From a checkpoint of a small transformer trained on Wikipedia.
Size: 15 layers, width 640, 10 heads of 64, MLP 2560 GELU, vocabulary 32000, 115M parameters.
Each number is 128 + 32 x the weight over its row's rms, rounded and kept within 0 to 255. Layers, rows and columns count from 0. The size above them is the row's rms in percent of the matrix's.

# layer 5 MLP up, 2560x640, rms 0.0632, rows 1949-1975, columns 128-255
size [ 99  94 101 118  94 103  99 103  99 101  93 105 100  96 106  92  92 108 101 100 109 104  92  98 104  97  98]
[[ 56  87 151  97 111 141 123 131 172 117 190  93 116  80 135 159  77 175  96 109 129 129  82 118 103 149 112 153 195 169 171 182  76 154 105  84  73 168 125  80 113 109 179 107 150 151 139  71 197 147 151 145 136 141 154  92 146 136 124 143  87 103 139 160 120 121 146 133 133 157 105 122 105  44 108 162 149 126 184 142  96 138  95 110 134  64 101 111 105 103 147 131 139 118 136 136 120 177 132 139  36 138 103  91 129 136 156 184 177  93  74 135 139 159 138 140 118  62 129 131  82 130 115 109 114  80 140 156]
 [143 130 134 125 101 139 120 117 101 141  84 163 105 126 138 123 126  90 118  92 156  62 128 146 122 155 123 172 142 143 148 124 106 124 110  99 115 147 100 114 111 145 174 103 101  78 147 154  67  82 147 147 124 161 141 153  83 124 116 136 112 187 148 119 110 146  63 112 123 108 106 170 136 202 123 156 121 108  97 104 148 129 171  99 117 154 175 136 100 120 184 132  99  84 166 132  97 106 145 120 121 100 147 129  82 127 141 118 149 117 148 154 157 116 138  95  57 166 174 160 140 137 150 114 155 130  56 124]
 [103 136 165 168 135 148 141 133 139  85 115 150  69 129 170  98 227 132 139 123 135 127 146 129 141 105 157 160 160  70 114  75 103 205 126 117 113  79 150 140 127 190 159 138 152 120 147 149 138 130 213  73  86 193 135  77 124  50 156 194  79 183 171 163 137 127  85 135 104 107  83  86 181 143 118 151  63 135  93  65 114 112 160 126  87 154 158 168 175 131 153 150 113 135 132 117 165 158 194  90 117 115 122 135 153 142 128  66 159 136  93 125 110 137 161 115 101 146 114  71 155 122 149 113 120 113 188  68]
 [ 71  83 150 125 152 110 141 141 148  64  95 138 151  96 167 107 153 126 108  58 126 177 132 182 175 110 131 124  57 125 133 121 159 149 151 124 161 121 127 101 140 146  43 161 168  87 142  56 128 156 111 124  97 146  83 117 192 131  62 161  99  83  55 191  67 144 144 126 126  43 101 127 131 115 122  79 128  75 150 120 116 156 143 161 140 182 134 190  97 163 157 192 109 105 167 110 147 149 156 150 171 161  99  90 141 163 115 120 156 107 167 115 113  92 133 116  98 102 140 133 125  69 134 112 140 151 139 104]
 [ 86 140  72 150 121  58  99  95 102 137 119 107 187 128 155 109 129 108 127 111  74 112 145 163 123 101  97 126  97 125  96 114 169 144 109  94 187 163 138 117 106  92 192  69 146  60 117 189 107 133 129 113 146 117 169 132  75 204 152 100 113 129 179 112 150 178 142 104  80 146 119 129 132 113 103 143 151 177 188 184 127 135 156  48 148 152 148 100 121 151 137 146 166 117 117 102 146 154  92 190  74 143 139 109  81 179 107 113 208 156 137 112 108 126 107 112 120 126 149 146 211 135 199 114 170 153  78 121]
 [124  95 164  93 105 106 133 139 193 109 159 115 132 138 129  99 155 115  96 130 127 189 126 103 118 136 131 110 164 161  66  61  94  99 103 147  79 100 154  99 125 112 140  98  61 103 114  92 174 121 184  86 169  86 121 145 154 139 113 119 130 142 162 111 186  88 120 125 134  99 131 127 115 134 109 124 156 111 106  95 124 118 178 150 112 164 138  74  87 169 121 147 129  83 127  89 114  41  87 119  85  96 137 163 104 107 137 108  61 164 112 153 120 107 124  83 128  58 134 137 149  92 163 122 102 194 108 162]
 [187 104 122 104 128 120 159 166 117 156  89 194  98 118 103 147 179 185 129 155 107 124  66  80 170  38  87 106  95 100  37  91 119 115 151 112 128 108 149 101 135 106 105 108 164 108 185 101  63 175 135  83 171 128 112 127 171 169 127 156 142 122 150  79 117 150  73 100 109 139 145  89 120 151 157 118 183  94  83 108 120 119 154 127 120 129 140 159 137 156 104  97 118  61 159 121  82  80  91 155 175  88 162 161 116 112 170 113 105 117 134  91 165 118 118 134 127 131 141 125 151 129 126 139 108 176 127 125]
 [154  89  95 165 140 136  53 119 203 115  79  93  97 146 123 150 149 156 154 163 139 127 151 158 169 109 147 129  94 121 111 115 102 113  81 177 120  86 139 143 126 157 122 183  38 102 122 104 106 136 133 103 129 154 187 187 120 147 130  97 146 226 165 158 112 127  80 164 178 118 133 124 157 151 168  80 147 156 162 131 124 135 125 147  78 106  99 123 127 190 106 122 140  87 120 149 144 172 194 141 169 149 100  87 138 154 179  95 129 161 137  91  79  84  88 160  99 141  81 156 154 134 134 118 116 160 173 122]
 [ 81 146 133 116 106 136 120 129 122  87 145  77 122 187 169 193 136 105 126 122 115 162 140 104  62 166 172 211 120 129 165 113 111  66 170 108  83 121 166  76 175  76  95 141 101 209  87 105 128 154 101 112 103 162 116  91  98 146 196 163 143 127 138 113 122 127 100 173  69 114  40 117 160 136 138 169 180 102 103 133 117 180 159 159  85 116 118  82 147 106 120 177  92  90 108 160 119 180 186 158 102 106 127 135 129 164 128 177 121  74 170 186 139 120  86 160 153 184 111 134 123  93 110 109  73 122 168 123]
 [148 131 105  81 131 103 117 110 127 122 123  80  79 149  97 152 135 142 100 110 130 121 135 146 153 124 125  95 101 130 149 171 100 209 142  73 176 136 132 127 130 105 125 174 158 174  81 205 124 163 107 188 119  96  67  60 117  98  72 162 110  80 135 137 101 115 152  88 156 144  88 131 133 117  98 145 164  95 117 123 134 116  74  81 114 138  94 134 171 121 111 133 132 150 179 171  50 106 133 133 100 163 158 152 141  80 127 111 112 129 148 125 147 126 112 106 142 146 103 195  95 104 120 119 151 135 165 221]
 [149  78 128 130 149 127 166 131 103 100 160 102 156 129  98  82 127 156 157 176 101 102 143 137 176 122 150 178 223  95 154 110 112 124 153  95 131 157 175 113 165 197 114 122  73 174 181  68 125 181 168 104 124  96 118 169 140 100 108 165 103 185 126 155 137 149 112 148  89 188 155  99 118 114 101 144 137 101 163 127 204 104 141 178 181 112 105 174 134 193 141  97  94 159 144 131 156 113 186 150 105 174 133 158 161 143 155 132 146 119 115 160  93 132 173 109 110 130 136 202  95 142 120 199 134 114 138 142]
 [100  89 112  92 117 142 125 148 113 156 178 110 100 139  99 134 155  99 152 118 112 108 108 120 150 143 190 145 107  60 150 153 100 113 156 119 124 144 135  97 132 196 135 103 134  95 162 135 120 141 184  60 126 149 133 174 175 109 130 119 142 134  65 161 142 186  83 120 165 109 134  79 143 152 111 134  61 116  67  67 117 142 157 118 105 131  95 100 135  93 152 160 148 199 117 164 137 133 125 133 188 133  51 168  92 159  94 122 137 175 113 136 103 162 170 120 139 115 118 149 109 173  89 153 174 122 112 106]
 [ 95 151 149  92 115 120 123 141  61 124 153 118 162 109 111  96  80 102 113 108 120 151 187 109 102  98  99  21  95 120 128 159 135 159  69  88 117 138 130 121  86 109  88 135 132 146 119 122 154 152 106 100 163 104 101  92 138 125 133 155  69 114 127  92 111 155  72 115 104 170  72 191 169  79 146  91 192 117 171 120 183 122 125 126 121 200  82 159 113  99 174 107 116 151  95 155 120 142  86  91 167 165 135 147 137 102 123 128 178  97 141 131  89 163 173 148  69 109  59 177 156 122 126 175 124  98 148 110]
 [125 101 105  95 119 185 117 103 130 160 152 113 159 144 119 136 134 132 126 128 103 158 222 143 150 130  72 100 131 120 130 115 111 128  64 127  79  75 140 109 139 172 112 100 143 127 134 161 102  90 100 101 103  74 212  79 111 166 118 139 121  90 130  89 136 155 180 120 150 197  99 131 195  72  88  94 162 159 112 135  97 122 180 165 163 134 175  43 102 163 166  80 137 104 168  83  79 184 190 107 101 152 133 145 163 121 152 110 102 166 181 147  58  87 141 167 135 181 120  51  85 142 122 186 123 116  61 149]
 [102 115  94 102 173  92 171 168 101 115 102 119  96 135 169 140 152 112 126 109 242 153 181 130 125 160 138 140 143 122  98  76 203  53 133 127 151  78 144 110  80  87 112 104 112  90 155 145 143 157 111 120 155 103 132 147 118  97 105  70 132 177 110 143 136 145 162 104  79 160  70 157 112  96  94 195  97 169 138 152 150 130  98  42 123 111 106  96 104 107 146 149 133 116 160 140 152 155 133 167 149  97 223 118 150 162 119 135 109 164 135 153 133 150  61 158 129  87 126 186 131 107 123 141  96 186 118  61]
 [ 95 136 133 113 158 202 122 109 126 165 166 119 106 127 124  94 137  60 136 163 109 129 149 135  75 164 133 134 140 174 118 166 131 135 108 154 146  69 154 154 138  92 165  95 118 153 116  91  71 211 113 108  92 142 125  91 147 133 143 111 173 129 138 139 138 138 121 171 121 116  97  97 109  86 147 139 127 127 134  93 113 162 165 113 106 133 105 135 130 132 125 126  66 135 110 116 169 136  81 135 161 163 183  92 189  74 105  75 161  88  98 111 156 137 127  84 129 167 179 151  82  99  66 147 113  83 102 160]
 [104 177 152 122 118 187 168  77 215 141 139 163  97 129 134 135 105 122 142  95 133 110 197  97 163 154 124 145 168 151 132 130  90 143 150  85 173 157 140 164 164  52 136 124 138 121 136 137 138 135 122 153 145 186 171 143 191 116 142 105  97 141 186  91 157  99 132 174 151 106 111 113 140 118  69  82 179  72  93  98 167 106  54 125 145 178 117 121  84 170 112 168 153  71 109 117 178 115 104 147 134 141 156  85 123 126 105 115  99 121 146 130 171 142 111 151 173  99 127 128 100 165 125 137 139 148 157  91]
 [118  92 188  77 127 177 151 150 174 178  97 140  90 104 147 153 141  99 205 138 133 104  97 145 147 217 133 165 134 121 120 128 122  86  56 108 164 164 158 185 218 103  72 158 106 162 139 137 137 166 174 162 125 125 132 103 128 120 148 174 140 152  85  97 140 156 144 142 117  99 116 106  88 206 123  77 194 142 133 114 119 130  97 124 136 127 142 138 119 159 207 128 168 106  68 141 144 112  55 130 151 153  95 112 170 158  87  95 126 117  69  69 100 112 128 152  83 170 139  57 167 160 131 106 121 178 144 154]
 [133 146 108 162 137 150 137  83 108 168 142 153 113 133 125 172 141 132 159  93 136  89 164 113 202 118  78 204 135 163 130 163  63 128 136  47 126 145 155 108 107 155 130  89  99  68  81 154  95 129 152  73 146 134  82 174 126  86 100 137 168  87 125 129 154 115  72 144 142 143 185 161 112 119  90  26 144 177 117 151 137 152 135 124  73 158 104  97 157 117 113 135 146 154 127 193 100 153 149  83 112 127 138  88 140 121 103 184 159  88 116 193 132 139 110  93 116 160 131 103 111 117 105 147  57 166 157 163]
 [157 116 113 170 114 111 125 168  64 170 209 142  93 118 156 165 105 165  79 173 109 220  64  95  33 112 102 152 136 185 186  67 108  70 112 169 178 121 140 158  76 116 100  53 146 155 146  94 145 143 125 144 118  94 185 110  78 143  97 125 169 144  82  95 101  86 212  91 101 124 125 122 117 127 124  62 176 140 139 110 160 119 160 113 123 147 104 107 139 109  80  94 111  96  62 147  98 196 141 142 168 172 119 153 105 156 139 129 151  87  84 181 147  99 127 156 127 148 116 114 180  67 136 131  80 153 138  85]
 [172 121 146 103 137 139 106 155 180 118 115 166  92 104 144 155 158 156 129 114 148  75 110 162 167 124 124 170 118  87 143  92 109 173 164 170 123 140 110 152 189 172  99 104 134  82 155 148 103  62 133 182  90 165 147 150 133 115 153 127 110 149 138  86  89  98 167  17 134 193 121 186 117 123 104 117 122 158 123 144 125  71 141 124 177 110 155 126 195 135 151 139 138  96 138 138 133 141  91 141 116 188 185 103 102 159 170 116 154  72 178 152  87 138 175 170 152  99  71 149 129  96  77 104 192 107 136 117]
 [119 113  81 128  91 124 181  86 168 138 143 106 138 141 134 124 114 150 150  92 124 206 113 162 153 134 122 126  93 182 129 114 120 129 148 119 131 162 139  99 137 156  32 161 107 165 110 169 127 147 120 133 101 167 105  80 158 135  89 113  96  65  62 180 155 142  72 167 134 155 123 117 162 191 104 137 130 132 130 131 148  95 102 177 146 123  92  73 136 152 132 127 145 135 185 147 108 125 100 113 114  81 137 164 137 103  98  82 123  82 126 112 147 107  96  96 162 132 177 206 149 144 114 187 113 133  91 117]
 [182  73  42 137  72 169 176  98 147  93 140 109  80 159 176 167 137 122 127  93 138  83 150  86 137 154 151 101 100 149 195 124 126  73 166 100 160 195  94  81 108 121 128 119 160 159  88 109 139 117 147 140 162  95 134 124 151 181 145  68 172 158 111 115 157  84 132 110 113 148 101 134  96 120 156 151 158 142 124 119 112  97  97 171 143 125  89 146 113 150 131 149 177 129 148 129 107 126 121 113 116  85 119  99 152 133 116 131 132 127 143 104 128 136 139 146 114 207  92  87 110 121 158 124  97  92  80 146]
 [126  51  93 144  81  92 143 109  70 161 165 163 116 100 174 155 154 125 146 145  82 160 145 145 117 109  82 128 170  83 135 124 138 110 150 145 182 158  95 129 155 113 126 126 130 139 144 136 116 128  77 157  86  68 148 146 140 141 130 121 188 174  91 187 126  84 126 154 130 119 127 123 191 149  44 190  95 148  96 125 147 167  95 174  89 146  98  59 152 138  78 112  94 136 127  90 141 120 142 139  48 120 165  98 143 110  65  87 170 166 172 112 157 114 136 115 129 122 128 116  99 232 130 136 114 149 121  98]
 [131 171 112  57 132 141 173 107  93  98 163 139 177 176 200 128 104  99 175 134 119 145 125 116 141 138  89 129 143 138  72 132 158  88  98 114 146 103 102 144 137 151 128 132  41 147 158  78 120 140 108 203 158 166 128  75 115 109  57 129 106 121 117 127 133 156 108 114 106 132 127 141 192 156 123 131 173 120 118  46 155 139 147 164 213 113 158 149  82 152 111 155 108 136 140 130 139 146 160 130 169 123  59  84 156  91 129 165  98 126 129  85 184 185 147  80 149 115 152  90 159 131 143 101 117 146 151 124]
 [142 125 160 158  64  84 107  87 138 124 122 171 110 120  94 135 122 135 152 151 116 143 129  68  63  59  78 106  93 142 142 152 162 159 155 121 166 158  96 143 132 178 126 114 144 150 136 118 121 143 126  72 157 185 143 105 103 124  99 191 134 144  28 155 160  85 170 137 107  45 148 126 189 140 120 117 146  74 128  70 115 151 154  75  75  90 171 162 189 173 153 159 147  71 133  95 206 127 128  95 124 150 101 183 121  99 153  60 103 130 116  80 184 162 161 138 162 116 109 100 140 150 115 104 101 136 117 135]
 [113 132 119  93 148 148  84 135 152 121 113 115 162 126 167 161  87 127 181 129 124 140 135 111 100  90 123 118 136 147 216 156  95 125 124 140 104 120 144 146  91 129 131 137  72 138 128 104 122 218 145 140  94 121 163 137 157 127  94  74 160  95 133 126 137 109 104 157 163 175 125 136 190  94 111 166 138 153 129 128 119  60 103 129 104 200 122 132  93 141  92 122  46 142  95  77 123 106  91 151 158 166 127 123 195 103 127 123 179 116 101 104 153 155 145 113 150  81  96 161  56 113 154 177 176 139 117 110]]
# layer 5 MLP down (transposed), 2560x640, rms 0.0638, rows 1949-1975, columns 128-255
size [ 96  94 105 103  96 103 108 104 101 108 103 105 102  94 107  97 101 107 100 109 104 104  94  96 104 100  99]
[[131  67 128 126 147 146  70  99 110 116  99 127  56 128  93 122 116 131 123 113 146 149 100 136  99 107 115  89 147 116 179 138 125 148  97 132 202  66 114 107 160  70 118 140 145 102 113 139 122 142 149 125 154 154 158 149 149 165 146 105 163 118 197 168 117 110 111 153 224 144 146 142 167 197 129  99 145 147 133 123 159 142 141 129 123 121  97 123  84 110 111  95  74 115 124 162 144 113 144 148 140 160 131 167  74 124 166 142 111  79  76 125  78 150 141 153 145  97 154 130 144 148 122 193 158 180 123  86]
 [103  54 150  95 163 117 143 131 133 131 122 155 136 189 191  94 130 170 126 143 156 152  80 165 168 140 151 134 126  77 150  79 174 145 121 144 139 154 193  69  84 158 162 142 165  92 144 154 137 106 118 128 157 135 144 104 123 131 123 167 140 110 194 181  98 147 128 128 133 121 106  90 150 148 109  59 133 153 119 170 155  82 134 203 144 145  88 151 135 103 105 113 134  99 157 125  92 133 122  75  71 108 128 106 156 154 170 122 140 112 145  34 145 126 154  85  88 153 164 118 168 110 139 109 101 189  82 121]
 [162 121  71 150  96 146 104 191  68 180 210 186 121 135 134 117 121  73 100 106 158 130  97 138 137 141 114 207 147 107 135 107 150 196 152 144  82 131 125 147 135 134 178  71 107 141 199 125  76  87 119 123 144 196 136 172 155  99 111  43 117 147 153 165 158 169  72 111 111 149 125 140 106 111 135 100 129  74 178 178 129 115 156 156 134 130 129 151 145 145  98 134 119 136  94 222 107 178  75 145 148 101 138 138 182  66 162  84  66  84 125 149 140 152  95 112 111 119 149  99  66 136 176 137 113 103 143 112]
 [137 130 140  70 149 120 147 114 155 121 143 107 168  97 124  99 148 115 118 179 131 103  95 148 119 175 126 125  98 127 172 119 196 167 146 124 145 145 113 135 175 118 135 168 159 166 132 138 134 147  91 125 154 140  94 166 118 121  97 117 125 109 122 150  99 124 151 142 130 129 152 117 174 165 121  59 114  97 181  86 113 111 187 102 118 107 139 108 130 121 204 152 201 145 128  96 186 138 116 159 148 111 159  65 128 128 116 151 139 179 182 166  97 110 124 139 170 113 149 171 125 193 134 111 129 153  96 143]
 [137 163  96 134 154 130  46  93 153  82 151 160 152 144  79 109 200 109 112 156 105 160 178 115 131 198 160 118 105 140 110 121  86 151 154 129 178 143 135 108 157 209 151 181 165 119 136 165 155 141 118 108  75 126 127 132 144 127 170 164 105 157 163 153 179 108 129 145 177 130 130 156 148 150  94 112 174 165  73 112 131 112 120  96 125 121 157 123 163 104 129  60 118 105  98 147 107 160 147 120 157  97 139 157 110 159 137 133 117 123 151 152  90 117 102 106 169 130 141 152 148 123 142 125 143 128  87 100]
 [107  75 118 102 175  88 102 145 160 125  72 159 163 166  73 102 126 134  74 104 141 161 117 126  85 120  57 121  86 127 182 104 134 138 106 146  95 177 149 142 144 156 113  65 177  90 110 109 122 106 166 144 165 115 138 130 164 117 113  99 121 141 129 121  99 177  48 146 184 105 171  97 192 107 137 169  82 192 165 145 139 172 153 131  74 114  87 110  60 118 151 153 122 166 101  83 136 112 129 134  96 111 149 128 111 142 133 167 170 142 121  95 130  68  93 177 109 131 143 121 106 106 127 164 150 104 134 105]
 [106 154 167 135 164 144 153 146 136 110 170  84 130 131 188  85 124 142 107  63 206  98 170 157 121 118 161  83 115 124 162  81 124 161 140 139  81 128 122 155  84  77 136 148 168 176  65 123  76 117 145 127 218 103 110 113 120 146 124 144 123 122 149 112 149  98 161 128 124  94 177  77 147 132 135 146 118 139 114 125  79 111 125 173  78 149 103 120 179  98 115 123 137 125  85  89 118 119 161 117 148 121 176 121 132 127 129 113 105 153 192 144  97  69 122 141 143 121 167 128 148 143 133  70  90 192 149 134]
 [122  84  97 135 132 134 123 111 136 113  98 109 114  66 117 117 135 106 126 102 131 130 105  89  86  82 140 128  89 167  70 121 100 139 175 160  91 184 113  32 150 139  67 144 142 146 108 135 125 111 122 144  67 149 135 141  99 195 134 172 139 133 150 147  96 129 129 180 155 192 157 116 136 194 135 164 172 172 118 111 138 104  84 115 149 101 150 145 124 116 126 186  95 155 143 202 132 149 115 185 132 174 123 161 141 123 111  96 148 103  95 198  96 103 186  98 131 155 132 128 111 148 161 115 126 168 172 139]
 [173 202 138 105 150 112 175 158 165 130 134 114 132 149 141 151 130 190  96 152 116  82 138  80 185 114 102  92 133 106 162 177 167 123 183 166 163 131 100 128 129  59 156 134 132 120 161 126 101 133 111 101 141  89 101 147 140 109 129 131 119  92 119 129 118 199  92 192  69  77 181 146 143 168  75 132 109 123 131  93 182  79 146 166 156  88 137 147 103 142 144 181  96 152 127 130 124  78  99  96 109 120 141 143 130  95  83 110 171 138 156 125 137 107 106 143 102  85 162 151 118 156  61 134 178 184 149 131]
 [124 192 154 206 141 121 148 106 160 129  94 119 132 159 119  77 125 158 145 170 170  83 218 104 174  85 105 110 138 125 160 184 110 130 124 180  58 122 167 149 202 124  94 133 167 196  84 187 204 136 122 100 102 165 126 135 147 189 112  96 133 123 121 102  54 105 107 123  58 156 116 103 168 140 185  76 120 163 130 138 116  76  92 124 130 132 179 165 123 100 162 119 102  69 135 118  74 142 106 133 109 160 201 146 167 114 119 129  87 131 151 100 136  69 132 140 188  93 146 149 165 133 139  88 135 128 119 151]
 [126 144 130  95  89 175 177 159 124 175 126 136 142 129 132 118 111  94 120  42 162 116 130 160  91 198 133 127 104 175 196 137 182 178 118 148 117  99 136  94 141 197 113 133 110  65 116  98  52 126  97 119 163  87 132 139 132  71 109  85 151 161 194 135 158 134 100 154 170 131 120 128 208 153  50 138 148 172 191 130 165 116 119 154 148 104 103  75 138 155 147 103 166 115 111 101 139  99 175 181 173  85  85 188 194 155 184 154 152  77 103  85 145 124 185 128 121 161 132  96 187 106 204 171 164 110 134 130]
 [138 108 118 107 132 118 119 129  70 142 100 122 183 168 121 147  87  91  69 145 152 105 128 117  92 143 102 202 129 172 115  88 131 126  83 150  90 149 177  95 177 211 117 138 158 120 151 118 106 111 175 138  85 149 147 108 153  59  81 104 108  88 149  95 114 141  34  88  87 124 134 150 116 104 117 115 151 131  92 169 149 174 187 116 152 147  89 133 136 142 103 143 164 116  95 149 134 151 150 153 121 107  93  57 158 139 127  85 130 103 102 108 174 143 140 101 162 137 166 108 139 188 144 156 137 156 149  93]
 [105 140 150 132 134 140  93 118 125 144 191 193 112 114 102 141  83 116  99 106 177 168 105 143 137 164 121  49 170 171 122 117 116 111 138  77 139 108 103  90  96 104 110 140 159 112 145 186 175  97 136  90 106 100 125 132 127 164 104 117 138 132  94 157 169 110 132 122 105  72  97 141  64 156  56 141  86 133  94 107 158 150 139  97  89 147 128  92 102 140 144  65 149 122 171 164 149 143 101 203 103 118 107  80 116 168  91 103 128 149  94 163 102 111 100 157  96 176  72 103 147 138 121 156 127 140 102  85]
 [120 113 162 121 114  96 133 122 122 132  59 158 142 192 121 143 163 174 101 127 131 158 180 101 117 164 158 206 121  84 137 153  75 115 118 123 165 154 211 131 179  26 146 174  95  89 164 111 174 106 113 132 138 122 154 104 120  84  90 140 137  73 136 176  84 133 161  82 152 100 150 133  97  85  99 204 135 150 150  96 151 159 100 135 137 114  59  99  91 127 137 156 141 102  98  65 171 180 174 117 127 162 190 127 112 193 177 202 141 132 108  88  93 114 116 148 104 144 109 147 110  53  58 130 132 132  95  72]
 [148 118 122  79 154 139 105 120 128 175  72 141 163 111 174 132 206 126 108 143 120 124 155 117 172 111 107  96 172 110 162 153 158 200 123 136  91  99 135  83 189 104 114 141 157 111 112 175 191 163 115 123 135 122  89 132 150 165 118 143 118 122  98 169 175 175  94 106 121 152  62  76 162 106 134  21 107 102  84 172 100  80 131 147 118 127 120 154 166 154 138 138 122 137 114 139 161 156 120 153 158 143 140 157  88  99 137 123 183 175 116  64 151  88 207 108 113  69  83  92  89 111 140 109 163 152 123 106]
 [142 180  87 197 158 119 172  71 111 118 158  65 171  86  66 123 150 142 128 132 136 142 117 140 155 148 109 118 131  89 139  97 234 204 118 210 174 110 125 153 142 167 188 128 145 110 102 154 137 159 132 107  89 108  94 123 147  86 163 125 104 104 168 176  95 154 122 140 139 137 126  96 170 177 131  82 162 161 138 167 102 111 124 110 114 144 145 194 110 162 131 200 155 166 137 158 105 178 128 145 124 164 186 120 156 156 170 101 147  96 159 147  84 133 120  87 129 169 104 138 138 153 175  44 155 128 116  90]
 [169  89  79 160 121 108 171 170  98 146 164 136 161 167 122 164 136 129 121 127  87  81  71  89 109  99  85 148 150 117  89  76  78  95 134 149 197 157 122 110 120 146 126 156 138  68 100 121 149 115 179 137  57 141 160 100  63 118 138 137 101 113 135 102 155 115  84 142 122 147 128 196 130  37 157 153 114 142 159 113 106  85  84  95 177 128 136  90  88 114 111 153 102 124 118 112 135  86  78 110 125 112 146 124 164 145 132  40 138 175 114 126  51  98 171 140 127 128  94  81 131 106 163 169  87 119 141  97]
 [144  89 145 119 143 160 125 129 135 159 179  93 114 159  74  97 116 111 160 108 203 128 108 143  91 165  96 101 100  94 163 162 170 154  73  79 190 162 100 153  80 147 118 131 158 169 156 157 103 116 117 155 163 187 136 112 109 110 131 158 148 194 117 146 199 112  61 167 152 146 109 112 166  97 145 101 131 164 161 123 192 147 104 121  96 114 146 131 156 105 122 113 134 165 119 136 148 104  44 116 120 139  57 117 155 102 154 122 183 107  93 114 110 143 125 148 175  82 110 109 122 176  73 151 138 119 147 141]
 [107 134 110 121 116  97 180 143 131 128 163 100  82  31 103 101 150 101 153  97 195 124 140 112 170 119 149 125 105  96  97 100 131 101 161 101 117 155 173 137 114 156 126 161 107 113 201 115 148 189 105 137 157 127 130 158 101 148 125 127 132  97 128 143  74  85 155 143 103 139 169 140 164 115  37 124  93 131 100  70 125 112  90 113  93 119 188 108 103 118 131 152  99 134 116 120  80 152 147 146  90 127 134 142 106  94 132  83  94 168 146 143 120 114 117 141 168 104 137 115 109 122 116 216 170 152 153 135]
 [126 189 110 165 126  73 111 138  86 126 160 107 113 110 109 152 163 139 139 107 122 172 128 156  91 177 155 154 134 182 174 133 168 102 151 144 130 119 192  94 103 166 140 107  74 124 130 154 125 149 120 129 135 171 148 173  53 111  90 132 132 143 106  83 147  96 123  78 160 163 145 111 207 141 124 101 201 146 149 112 103 164 141 126 104  92 126 154  79  80 134 153 149 142 157 124 130 128  76  91 196 142 117 111  61  90 116 116  87 202 138 182 133 100 140 152 123 151 153 127 167 107 164 195 192 138  89  75]
 [102 129 120 110 121 150 122 166 155  59 139 123  95 139 127  85  96 114 206 148 128 156 150  61  93 168 129 161 166  64 184 127  85 148  89 135  82 115 133 129 155 103  39 157  72 160 104 141 160 140 132 136  99 127  77 150 141  81 166 110  90  98 135 118  98 149 155 134 125 148 135 134 131 124 155 138 131 169 121 108  94  55 145 144 132  87 110 153 104 132 182 128 131  79  92 183 126 225 152 173  77 154  89  71 169 174  95 179 171  86 152 153 184 127 137 121 142 121 120 151  97  69 122 121 189 135 151 135]
 [166 161  60  91 147  40 104  99 145 132 176 184 130 192 116 146 175 122 143 111 142 110 115 129 175 103 104  96 113 183 102 106 175 148 142 147 160 130 120 193 147  75 135 122 129 117  93 100 186  84 166 117  47  59 108 124 159 144 128 113 142 111 138 113 152 101 203 121 117 140 121  34 100 164 146 150 119 104 199 117 158 159 100 155 144 129 179 124 116 149 166 160 171  97 128  99  93  94 139 122 114 153 130 156 139 179 154  89 108 104 136 134  92 145  99 143 153 133 137 102 127 130 129 170 117 127 100 168]
 [ 58  92 143 165 161 137  98 130 158 120 105 114 151 166 133 132  98 153 152 133 163  87  99 110 153  79  93 114  70  97 179 163  77 102 149 126 137  96 126 130 161  70 118 123 140 154 109 117 193 136 126 121  90 179 154 120  85 161  90 135  95 163 134 155 145 107  82 167 125 135 136 182 120  81 140 102 118 112 178 118 108 112 108 129 193 124  83 122 186  69  97  81 132 122 150 110 198 114 151 186  91 114 114 121 152 108 147 144 115 125 151 156 153 102 116 155 108 108 148 106  91 127 152 104 146  73 103 143]
 [ 62 150 119 172 111 117 140 159 133 131 120 125 105 103 110 113 109 121  86  67 145  46 134 137 179 144  73 101 129  55 127 172 157 145 123 157  79 190  64 205 179 112 119 173 132  93 162 113 137 192 168 169 130 119 111  94 146  91 164 151 151  88  79 186 181 114  69 149 136 132  78 158 193 134 116 169 125 175 142 149 124 134 118 147 119  97 187 123 130 153 105 129 115 119 140 148 122 215 165 134  98 117 106 111 151 115 148 149 176 123 110  85 167 105 140 116 122  80 141 108 123  85 145  89 130 133 125 109]
 [159 157 114 152 141 154 133 117  82 152 169 108 135 151 126 183 100 168 124 136 179  83 110 160  91 118 109 222 171 185 120 120  75  94 175 177 130 160 110 111 116 109 159 107 126 116 167  76 112 120 100 115 161 157 104 136 161 105  96 121 175 158 106 113 108 122 125 100  90 121 100 145 100 100 193 141 178 157  57  96 153 164 154 191 141  92 130 109 128 159 129 161 133 135  74  46  99 122 117 156  84 180 121 186 107 130 102 130 175 111 184  91 157 144 119 146 149 134 169 143 142 181 112  98  72 139  68 141]
 [ 98 137 134 132 122 143 139 154 186 102 143 102 107 138 141 130 144  70 121 158 203  78 148 138 146 136 119 153  79 122 126  90 121  62 147 103 106 147  81 131  91 133  78 148 179 129 148 147 120 138  89 150 123 136 151 125 146  99 134  83 106 100 151  81 142 172 175 103  91 199  85 104  74  98 138  96 111 121 104 161 157 163  94 152 147 113 127 137 156 181 101 124 118 145  66 178 170 164 110  99 158 133 135 125  80 138  91 102 117  96 127 169 164 162 109  44 161  91  77 116 143 114 131 128 156 175 147 123]
 [118 102 124 120 121 123  55 161  85 106 145 151 215 114  84 169  85 151  90 128 131  88 160 129 146 128  91 178 153  60 112 121 173 145 105 115 160 130 112 128 123 120 139 141 116 159  88  86 148 114 158  61 146 111 119  81 183 134 146 108 120 178 151 107 136 146 119 130 237 121 188 173 134 100 126 125 138 118 141  95 141 146 149 184 180  88 145 136 150 138 160 106 103 119 131 118 132 172 152 103 152 143  80 127 105  99 128 152  37 114  85 143  99 153 112 154 151  97 175 141 109  78 145  69 135 169 130 115]]